Part of a small language model's weights.
Size: 10 layers, width 96, 3 heads of 32, MLP 384 squared ReLU, 3.68M parameters.
Architecture: RMSNorm before each block, rotary positions, no biases in attention or MLP, untied embeddings, normalized queries and keys, local attention windows, value embeddings, hashed n-gram embeddings, a smear gate, an embedding shortcut.
Training: a variant of Adam for these matrices, 129M tokens, 3928 steps.
Each number is 200 + 40 x the weight over the matrix's rms, rounded and kept within 0 to 999. Layers, rows and columns count from 0.

# layer 6 MLP up, 384x96, rms 0.139, rows 359-383, columns 0-95
168,215,192,257,169,111,165,245,189,201,169,186,225,136,206,218,133,188,185,217,155,166,192,229,281,240,197,160,136,253,253,178,252,211,189,169,191,238,226,223,181,280,185,207,210,107,251,227,214,178,261,231,256,177,193,166,180,164,188,236,227,214,224,239,177,129,211,211,191,175,114,211,141,209,211,169,111,205,184,247,136,223,150,190,166,228,217,155,186,193,224,120,224,221,236,198
235,186,180,183,146,212,144,170,81,136,185,218,242,204,229,253,205,236,190,211,281,255,223,253,276,183,212,224,145,193,204,184,163,185,229,179,293,153,205,161,257,184,264,219,254,157,188,200,174,173,257,122,249,225,212,218,195,164,214,226,248,183,193,97,211,251,247,203,200,207,193,213,176,181,201,233,214,176,202,223,187,167,219,191,151,218,228,204,249,159,221,203,241,118,210,232
261,169,172,168,190,191,211,181,145,186,171,226,163,215,202,230,208,247,195,206,154,155,135,212,195,242,177,254,133,224,257,163,185,184,250,234,180,161,201,176,199,138,200,263,219,164,207,203,159,170,184,216,179,335,197,166,172,133,184,163,338,124,169,205,186,215,202,169,170,201,186,187,133,234,206,166,158,125,232,299,227,124,225,171,187,277,198,148,221,236,167,165,190,117,172,258
184,99,193,225,138,158,179,187,180,213,156,203,266,227,177,184,213,231,238,153,178,191,229,177,267,182,238,142,248,224,248,140,129,162,228,175,192,132,267,288,173,202,229,220,233,162,202,190,178,213,202,212,215,235,149,270,161,201,236,239,184,183,184,128,169,236,220,184,191,235,242,115,244,290,255,148,144,243,231,143,159,159,212,99,242,196,191,188,184,161,190,247,277,203,199,210
229,148,153,203,247,203,178,204,192,205,143,199,208,169,146,193,176,203,229,116,207,94,250,214,241,185,199,179,187,149,262,225,179,164,216,208,261,195,238,266,165,236,152,216,133,218,256,150,217,177,183,131,166,261,190,68,202,227,216,214,211,255,177,252,156,264,202,218,208,215,127,207,202,228,195,180,158,202,260,215,190,205,190,189,241,211,218,151,287,111,184,176,251,239,234,206
137,123,222,264,205,151,188,242,153,177,155,156,285,82,162,177,132,138,160,184,259,211,234,214,219,231,168,211,141,225,154,216,183,212,187,195,227,219,289,269,172,229,228,189,175,159,184,219,249,110,190,204,131,282,206,121,226,176,202,182,248,112,163,250,181,243,200,220,217,230,140,249,189,209,240,212,243,138,255,165,162,151,126,229,199,229,186,131,222,174,276,117,180,178,170,177
138,191,201,149,216,148,225,192,194,147,168,211,285,196,219,287,278,201,194,178,169,177,214,267,265,241,177,258,197,204,224,201,253,191,207,154,252,200,185,124,212,211,241,177,219,201,195,180,204,227,271,190,192,212,208,252,173,192,225,118,243,214,157,193,173,160,221,275,214,133,187,236,142,191,262,144,272,147,145,199,186,203,145,210,168,237,184,166,218,189,213,240,214,153,162,227
222,161,257,163,214,237,149,223,239,157,197,169,173,173,167,175,208,171,195,249,188,240,150,235,234,197,205,218,226,253,215,155,284,155,215,148,221,106,157,192,146,222,257,227,197,179,144,207,90,156,136,170,217,285,110,164,185,201,152,124,213,154,218,173,206,228,222,161,143,198,210,218,186,218,200,176,183,164,266,198,209,197,217,176,251,245,239,169,195,146,202,114,219,189,211,240
181,155,211,239,243,244,132,181,223,227,177,122,267,197,143,228,232,218,217,211,205,166,193,195,217,216,211,190,191,230,180,153,215,197,204,174,190,225,260,197,249,235,185,188,216,225,213,209,234,232,180,169,222,248,170,243,148,130,180,212,206,188,168,240,212,183,197,211,191,247,160,212,149,251,187,163,202,285,258,234,227,204,185,103,214,200,213,171,188,144,170,169,253,134,198,244
80,173,161,200,192,250,203,273,206,235,193,192,180,223,278,213,209,256,237,158,210,111,179,149,154,237,205,148,130,182,184,239,223,239,194,223,170,202,208,201,205,189,212,209,200,204,247,217,225,206,189,193,218,203,210,196,179,185,283,197,182,181,145,188,120,215,218,206,243,177,231,188,209,172,256,174,216,224,187,174,152,204,197,136,191,142,220,149,237,201,240,265,233,247,239,177
157,213,233,181,211,210,204,183,149,223,168,93,233,192,120,232,175,242,125,249,251,167,150,221,195,208,185,165,179,221,178,191,218,179,213,227,203,258,208,209,236,222,231,242,195,144,278,157,205,209,174,190,243,201,167,233,246,147,216,172,238,134,198,142,231,278,177,214,186,170,189,182,144,170,156,237,189,187,254,143,249,201,187,118,230,200,206,159,155,242,224,137,202,212,281,165
225,175,217,163,197,196,230,164,214,186,189,238,226,230,203,235,145,204,174,228,233,204,274,238,229,287,217,202,222,205,239,147,194,219,331,170,225,199,154,124,168,252,221,224,171,228,217,195,185,212,191,178,217,244,186,171,152,155,169,152,270,200,187,243,199,146,243,199,169,196,173,187,225,195,250,161,238,134,279,285,224,189,108,219,171,234,177,189,250,231,178,162,171,186,271,202
148,210,159,280,221,237,157,212,136,142,112,145,221,179,131,200,174,221,165,219,133,180,157,238,162,175,184,165,106,232,203,203,220,208,187,133,239,137,209,129,184,237,204,253,236,173,216,149,205,193,142,206,151,191,150,190,199,203,207,186,276,236,253,139,189,263,165,230,142,216,226,290,190,179,228,151,152,163,294,179,282,167,152,184,187,142,200,205,235,194,205,233,231,202,245,196
239,152,180,201,166,216,211,195,211,172,197,214,177,168,193,213,222,154,213,216,232,55,139,258,193,203,180,221,140,249,262,223,169,247,168,280,253,167,228,252,215,179,207,204,267,109,158,179,179,161,201,199,149,158,201,185,245,163,227,163,212,222,175,195,229,203,245,208,130,212,235,199,219,211,209,168,215,158,237,208,210,227,154,163,237,215,270,72,175,225,228,136,256,182,191,216
173,160,162,148,149,151,122,181,205,198,165,216,228,171,184,298,151,187,202,274,215,210,196,240,210,226,211,158,219,138,225,185,216,233,196,207,186,130,181,246,177,180,116,204,199,58,234,161,181,165,200,225,178,220,266,211,248,225,195,212,231,160,225,148,160,203,191,308,192,197,150,181,272,203,224,180,176,150,215,175,140,198,169,170,327,198,238,157,133,202,226,183,167,269,242,192
118,173,210,240,154,170,230,187,94,209,223,191,178,110,162,228,212,177,170,191,171,188,201,232,278,193,214,140,182,243,145,223,289,217,217,238,126,211,291,173,202,246,217,239,171,236,244,194,217,256,243,84,232,275,164,192,189,172,250,153,193,186,154,211,208,217,253,244,189,146,184,161,131,135,265,186,253,176,205,248,231,188,123,226,168,256,241,171,268,195,264,306,123,195,223,293
191,202,185,203,188,185,176,203,171,206,178,177,211,183,199,196,190,193,210,194,187,183,203,198,204,211,197,196,187,189,199,206,195,183,227,182,224,196,202,207,203,201,205,187,193,176,213,200,210,197,201,183,204,199,193,175,175,208,202,212,215,201,173,198,196,228,203,193,171,202,186,218,184,194,226,172,204,183,219,210,195,212,202,170,221,204,226,203,215,183,217,203,212,192,215,209
192,195,166,225,204,165,211,186,238,133,203,143,215,219,206,233,166,247,170,257,185,188,158,209,147,251,208,228,179,190,193,231,212,233,228,162,233,190,138,221,215,190,176,243,202,218,214,177,214,175,192,197,139,223,191,184,168,174,193,154,244,205,102,218,209,209,248,214,244,218,99,186,144,170,170,180,234,186,225,315,221,130,125,226,191,218,198,157,207,194,237,209,267,201,244,230
237,209,102,200,221,151,195,288,198,185,178,216,215,185,171,207,190,202,210,259,140,168,219,209,185,226,218,209,154,184,235,201,208,173,224,172,220,122,196,173,184,247,257,170,247,205,240,216,186,163,287,228,260,213,153,247,203,102,202,153,222,144,169,176,201,232,239,228,222,153,177,157,170,160,220,199,206,208,165,267,158,171,194,204,213,197,280,230,156,171,219,221,202,160,202,200
177,178,210,238,149,223,198,214,138,220,202,212,257,149,161,176,146,274,238,249,174,117,182,177,215,196,257,216,215,311,209,201,219,128,273,207,249,165,314,242,188,172,200,203,169,193,193,155,199,138,226,177,123,182,191,199,140,144,209,220,196,189,188,266,165,194,221,212,103,165,130,198,138,241,215,197,194,146,176,145,137,202,195,184,269,253,234,159,133,185,276,180,217,160,321,201
153,169,244,201,220,204,134,160,156,225,188,108,189,201,179,181,191,209,185,232,184,230,188,170,189,222,265,125,218,171,254,287,187,165,256,99,244,239,234,191,215,287,183,185,206,238,255,131,217,143,150,141,231,231,132,147,193,188,234,191,155,246,193,181,178,234,227,289,163,170,208,146,199,287,272,152,159,232,246,259,214,179,232,151,273,221,155,214,195,246,242,187,260,261,194,170
223,213,153,168,151,190,229,225,191,129,258,216,237,197,242,224,203,151,207,197,217,173,222,198,210,200,196,156,149,179,242,211,158,169,246,179,274,190,221,157,221,161,270,185,264,135,182,170,181,173,262,137,228,188,182,189,182,190,281,182,217,248,147,196,160,219,214,207,164,234,226,175,164,200,219,204,233,177,234,232,203,217,206,192,231,190,232,185,194,224,200,245,185,250,263,162
235,191,156,214,161,204,190,130,173,242,181,256,170,235,167,187,155,179,196,214,168,209,110,169,172,200,259,217,187,195,229,260,193,66,180,256,212,198,215,183,123,211,161,183,245,196,167,211,204,133,196,163,201,247,205,220,234,143,279,131,337,149,229,180,206,212,201,166,130,235,79,213,162,211,243,167,157,112,183,191,249,160,172,199,223,282,176,159,177,150,154,134,156,112,250,247
135,186,203,268,146,243,154,241,218,208,217,222,217,214,177,163,222,265,125,205,245,223,135,202,271,219,181,229,209,243,259,288,262,207,163,248,186,233,205,153,189,175,218,217,247,218,277,200,156,187,271,126,196,256,191,233,139,186,195,195,212,131,201,204,187,197,310,185,157,203,147,202,192,207,207,180,191,200,197,197,187,227,238,170,189,229,275,222,233,142,177,241,150,140,231,190
202,141,177,207,233,207,189,169,212,227,206,159,165,122,227,237,212,205,170,151,136,138,135,266,188,186,206,193,193,177,188,229,165,202,252,170,203,173,198,187,193,235,249,170,202,169,156,157,164,134,245,269,216,244,146,255,142,165,240,153,237,246,283,144,159,302,240,247,212,163,173,268,174,181,169,196,208,167,279,225,184,221,134,246,359,288,227,198,210,220,224,117,185,243,261,237
# layer 6 MLP down (transposed), 384x96, rms 0.132, rows 359-383, columns 0-95
206,172,222,225,214,230,181,135,168,177,195,138,199,203,164,259,210,234,157,169,217,210,227,180,152,131,215,142,272,130,160,188,243,200,255,263,162,269,176,164,232,172,249,252,197,188,202,207,185,209,138,147,172,260,207,280,254,117,245,239,181,84,130,192,237,216,156,221,164,246,181,178,220,207,218,270,159,308,219,199,195,166,217,229,216,159,166,228,221,244,189,161,130,255,216,192
197,182,266,206,223,227,120,164,204,176,116,227,200,174,152,141,174,220,198,207,164,179,189,147,150,218,270,222,182,305,218,220,202,143,188,235,189,153,189,186,166,244,198,210,167,137,255,166,176,201,169,184,218,236,185,227,118,211,225,162,214,225,220,222,269,226,227,154,170,187,191,250,183,234,249,237,200,194,229,176,223,187,168,166,237,191,246,239,141,211,247,169,108,227,197,227
131,257,214,250,185,241,257,238,226,239,211,178,135,220,145,157,184,298,213,118,230,153,209,158,196,164,233,120,238,243,260,262,233,164,211,238,177,281,148,167,231,245,146,236,174,161,289,235,296,217,183,256,233,120,211,182,190,254,223,264,153,177,232,198,208,188,190,211,175,242,179,219,255,206,224,224,225,280,142,175,157,148,160,178,186,144,297,178,159,160,250,261,158,254,232,165
192,158,142,301,276,173,272,278,231,199,183,221,165,212,243,187,210,173,219,202,174,129,157,182,250,157,194,181,122,174,194,120,144,213,246,217,179,216,251,163,239,164,201,148,151,197,146,139,194,301,188,123,215,244,175,215,224,185,208,166,172,262,173,203,174,147,166,184,231,181,231,216,198,195,231,242,119,177,225,232,239,174,202,257,220,177,158,158,218,162,208,221,142,192,253,206
248,192,222,206,158,231,202,179,157,159,173,264,125,186,143,147,176,227,277,77,288,168,234,270,170,206,211,215,175,75,219,210,253,176,101,162,197,153,213,255,232,126,148,127,222,237,228,216,220,240,257,238,189,190,233,188,226,213,185,189,175,210,199,239,260,184,188,135,198,135,226,200,253,170,163,254,211,213,159,177,226,185,184,246,205,236,236,156,196,208,202,140,213,199,223,173
225,241,256,266,238,181,238,219,135,224,240,236,237,220,219,259,203,182,248,163,227,169,211,277,277,248,195,213,264,211,210,236,240,147,189,220,169,219,181,271,282,210,186,196,139,227,258,220,118,185,235,197,232,106,244,172,213,198,217,253,213,265,181,201,225,214,205,147,215,250,187,223,109,203,246,101,150,216,151,168,184,224,146,196,152,146,109,226,169,151,213,222,221,191,206,256
179,218,247,207,230,163,218,87,193,263,163,218,154,156,191,150,203,289,244,156,198,227,178,231,165,187,218,184,216,211,132,283,210,168,205,96,188,195,175,137,170,290,212,176,189,231,148,205,191,222,213,210,274,203,168,109,275,200,242,205,181,182,228,195,167,229,227,211,217,219,244,182,196,229,126,179,250,213,207,158,219,264,173,228,214,286,243,180,160,189,182,215,255,188,113,143
150,184,181,265,145,229,241,214,200,212,181,113,223,244,183,206,170,193,177,148,252,216,220,203,181,165,173,177,200,144,186,223,171,163,178,202,135,209,189,223,231,202,188,181,208,197,153,191,234,212,227,202,209,142,253,193,273,186,241,205,213,156,215,201,200,223,206,270,245,201,147,206,211,176,199,337,190,259,79,170,211,223,191,173,181,151,154,191,159,182,238,311,155,215,217,170
221,241,193,127,149,249,239,166,218,238,180,187,150,159,199,209,132,172,234,209,200,192,208,268,207,183,180,206,162,171,191,198,142,199,183,159,232,159,186,224,164,215,197,233,196,217,203,190,317,172,160,206,208,206,198,196,174,203,216,171,234,122,141,172,204,247,187,242,198,233,174,239,204,200,204,303,235,165,151,185,268,134,279,203,198,199,173,171,197,210,254,212,204,211,223,195
240,182,250,148,240,188,194,174,182,210,213,196,151,233,170,229,218,180,161,296,185,207,138,179,218,225,209,242,222,216,194,158,160,187,174,154,209,158,180,228,234,245,150,188,235,201,161,224,179,161,197,235,192,215,165,244,229,194,139,171,206,169,177,158,197,153,143,159,174,193,209,217,166,261,158,260,194,189,247,239,248,160,195,216,184,260,194,164,208,172,239,117,174,137,187,152
180,200,198,227,173,186,161,205,205,174,210,210,141,126,239,182,172,214,249,189,123,228,232,161,192,146,180,224,210,240,222,222,206,207,207,206,241,187,177,153,151,183,151,229,203,249,198,271,186,235,231,224,178,224,171,177,157,246,181,202,142,246,189,199,159,222,272,259,248,192,226,242,238,216,232,190,222,229,86,282,168,252,192,191,265,186,200,270,231,176,213,249,199,215,184,219
231,243,174,225,246,209,301,235,135,221,236,189,176,268,192,232,155,172,226,265,188,183,145,153,133,266,248,171,227,234,214,190,187,206,158,195,214,203,187,199,174,156,226,214,161,240,170,175,168,229,221,146,217,162,193,196,239,176,202,170,224,284,205,187,120,227,210,221,217,239,174,209,188,125,263,225,122,268,194,216,182,231,204,282,214,196,172,198,215,184,208,231,146,213,157,195
210,279,315,103,188,237,273,227,225,179,212,240,214,268,219,201,181,200,153,187,187,174,144,228,225,231,115,250,244,226,254,261,247,188,237,224,239,140,234,255,222,228,183,173,166,195,164,200,181,150,252,149,282,179,237,229,184,185,323,249,201,205,173,224,210,178,155,221,193,153,188,258,220,285,216,61,175,157,189,251,204,212,225,233,239,271,154,222,195,162,190,155,214,216,173,165
179,228,183,194,145,172,156,267,248,217,152,232,229,197,204,109,202,147,230,219,184,171,280,160,148,181,194,128,165,181,166,204,200,238,244,177,199,237,168,239,129,213,170,214,134,163,154,236,194,223,165,200,243,202,260,175,229,144,190,247,201,274,227,204,165,256,187,225,253,213,136,142,256,160,170,151,152,239,196,194,153,151,168,179,220,166,156,195,229,186,233,226,229,221,151,130
247,228,217,165,233,164,253,262,237,237,292,209,219,147,190,248,204,114,211,232,215,228,199,237,223,174,222,169,143,118,195,180,171,260,138,156,178,202,162,304,190,165,152,171,199,200,238,189,165,216,168,231,199,226,193,186,218,243,168,194,190,232,212,262,220,172,193,216,183,228,110,175,196,169,219,172,256,213,162,186,221,259,175,130,182,329,233,188,195,183,238,214,183,208,165,119
218,210,237,220,143,89,183,232,185,211,261,215,137,127,288,143,274,156,304,177,178,226,251,160,171,183,257,299,181,158,199,210,252,220,140,174,202,193,153,183,141,128,127,211,235,201,150,236,186,231,222,268,212,209,248,189,104,241,194,122,124,253,224,198,209,253,247,207,193,268,206,154,246,205,212,130,252,132,219,213,220,253,166,172,221,146,163,286,249,159,298,189,150,169,178,207
185,220,187,197,191,200,217,175,215,193,203,178,199,184,230,200,202,198,203,189,191,194,208,182,185,199,162,209,190,207,216,199,171,202,207,211,229,190,192,207,216,215,176,182,213,209,204,206,186,193,208,236,219,199,209,189,189,197,185,212,198,196,199,210,191,200,178,209,180,211,188,202,221,207,211,196,198,202,194,184,202,219,199,200,192,202,218,204,190,211,195,205,204,202,201,217
151,208,178,211,169,213,243,186,223,244,160,178,171,205,198,153,258,163,172,203,230,174,194,160,199,178,240,219,249,170,205,135,176,203,205,142,305,236,231,120,181,222,253,214,145,188,214,113,224,192,178,238,220,193,186,254,200,172,253,219,215,222,199,161,255,200,242,287,180,181,185,268,198,186,145,209,204,262,245,224,209,194,217,246,236,182,239,177,233,201,239,141,177,214,214,253
245,201,169,208,203,204,232,178,211,180,240,155,293,219,293,198,219,194,223,220,208,210,223,216,205,211,150,252,199,249,153,201,191,214,200,278,214,264,216,251,251,231,187,183,146,268,244,203,221,243,199,200,248,232,203,159,135,189,232,222,179,262,241,208,138,129,206,239,172,224,191,219,238,260,194,176,151,105,221,215,189,284,107,203,175,246,201,162,163,157,186,170,161,161,237,164
159,178,193,159,148,156,283,141,237,245,257,163,288,290,223,169,177,177,184,193,198,213,246,221,253,232,204,254,189,246,223,184,151,236,185,189,238,253,203,249,179,209,145,110,162,283,240,234,281,213,245,194,139,262,218,197,230,163,201,170,220,253,276,178,247,243,192,229,221,240,265,179,174,176,166,280,132,156,157,247,167,185,176,207,88,136,147,172,187,212,152,202,152,247,265,205
181,255,254,165,188,258,184,164,200,241,175,180,188,186,210,287,167,217,161,206,205,193,174,157,177,236,132,166,186,238,203,225,178,204,230,199,187,170,153,213,229,114,204,202,207,237,250,141,214,154,166,146,174,202,251,197,236,202,127,174,243,157,154,191,186,267,174,197,337,47,140,198,204,247,176,312,242,227,221,160,236,192,235,195,147,167,222,136,261,170,193,190,198,127,197,172
162,192,237,235,182,195,191,199,194,169,150,175,200,178,168,173,235,205,168,165,148,255,260,135,182,174,235,205,222,224,189,184,279,196,172,242,207,260,170,197,160,166,206,215,189,223,195,222,201,227,200,240,205,203,162,210,138,210,264,182,149,296,236,157,235,168,195,185,191,252,198,188,237,148,212,133,237,305,225,134,183,197,152,206,143,130,185,221,204,203,215,240,212,179,219,194
205,184,222,228,218,295,212,199,207,195,205,163,166,244,119,226,264,226,179,145,200,220,170,176,160,145,270,103,250,204,157,182,292,154,276,201,164,168,186,123,229,260,190,242,176,157,200,247,178,184,178,187,164,239,215,269,325,208,279,167,167,191,188,240,182,213,194,169,156,212,260,200,168,161,213,255,266,205,241,182,204,109,96,141,203,164,181,194,139,199,243,203,135,264,153,131
205,221,222,200,200,173,168,236,305,186,185,210,176,231,213,223,212,208,156,257,237,180,251,236,276,191,177,192,215,233,195,219,231,227,233,208,242,186,199,167,187,222,178,188,257,165,188,204,226,278,187,179,163,195,246,256,200,206,171,249,181,178,222,271,151,209,295,155,195,197,255,167,264,154,173,161,213,238,250,213,243,237,269,233,206,172,237,172,221,270,198,247,138,98,183,153
174,210,188,170,193,194,183,200,277,168,236,109,223,192,194,169,261,169,192,253,195,225,280,221,304,244,184,254,288,201,238,141,184,220,175,157,300,222,172,248,133,216,180,224,117,181,289,205,191,192,165,252,208,285,129,234,150,131,177,204,159,190,215,244,177,247,274,191,211,232,210,283,157,155,158,172,230,158,212,232,196,188,219,157,215,184,222,227,219,179,178,181,149,189,268,172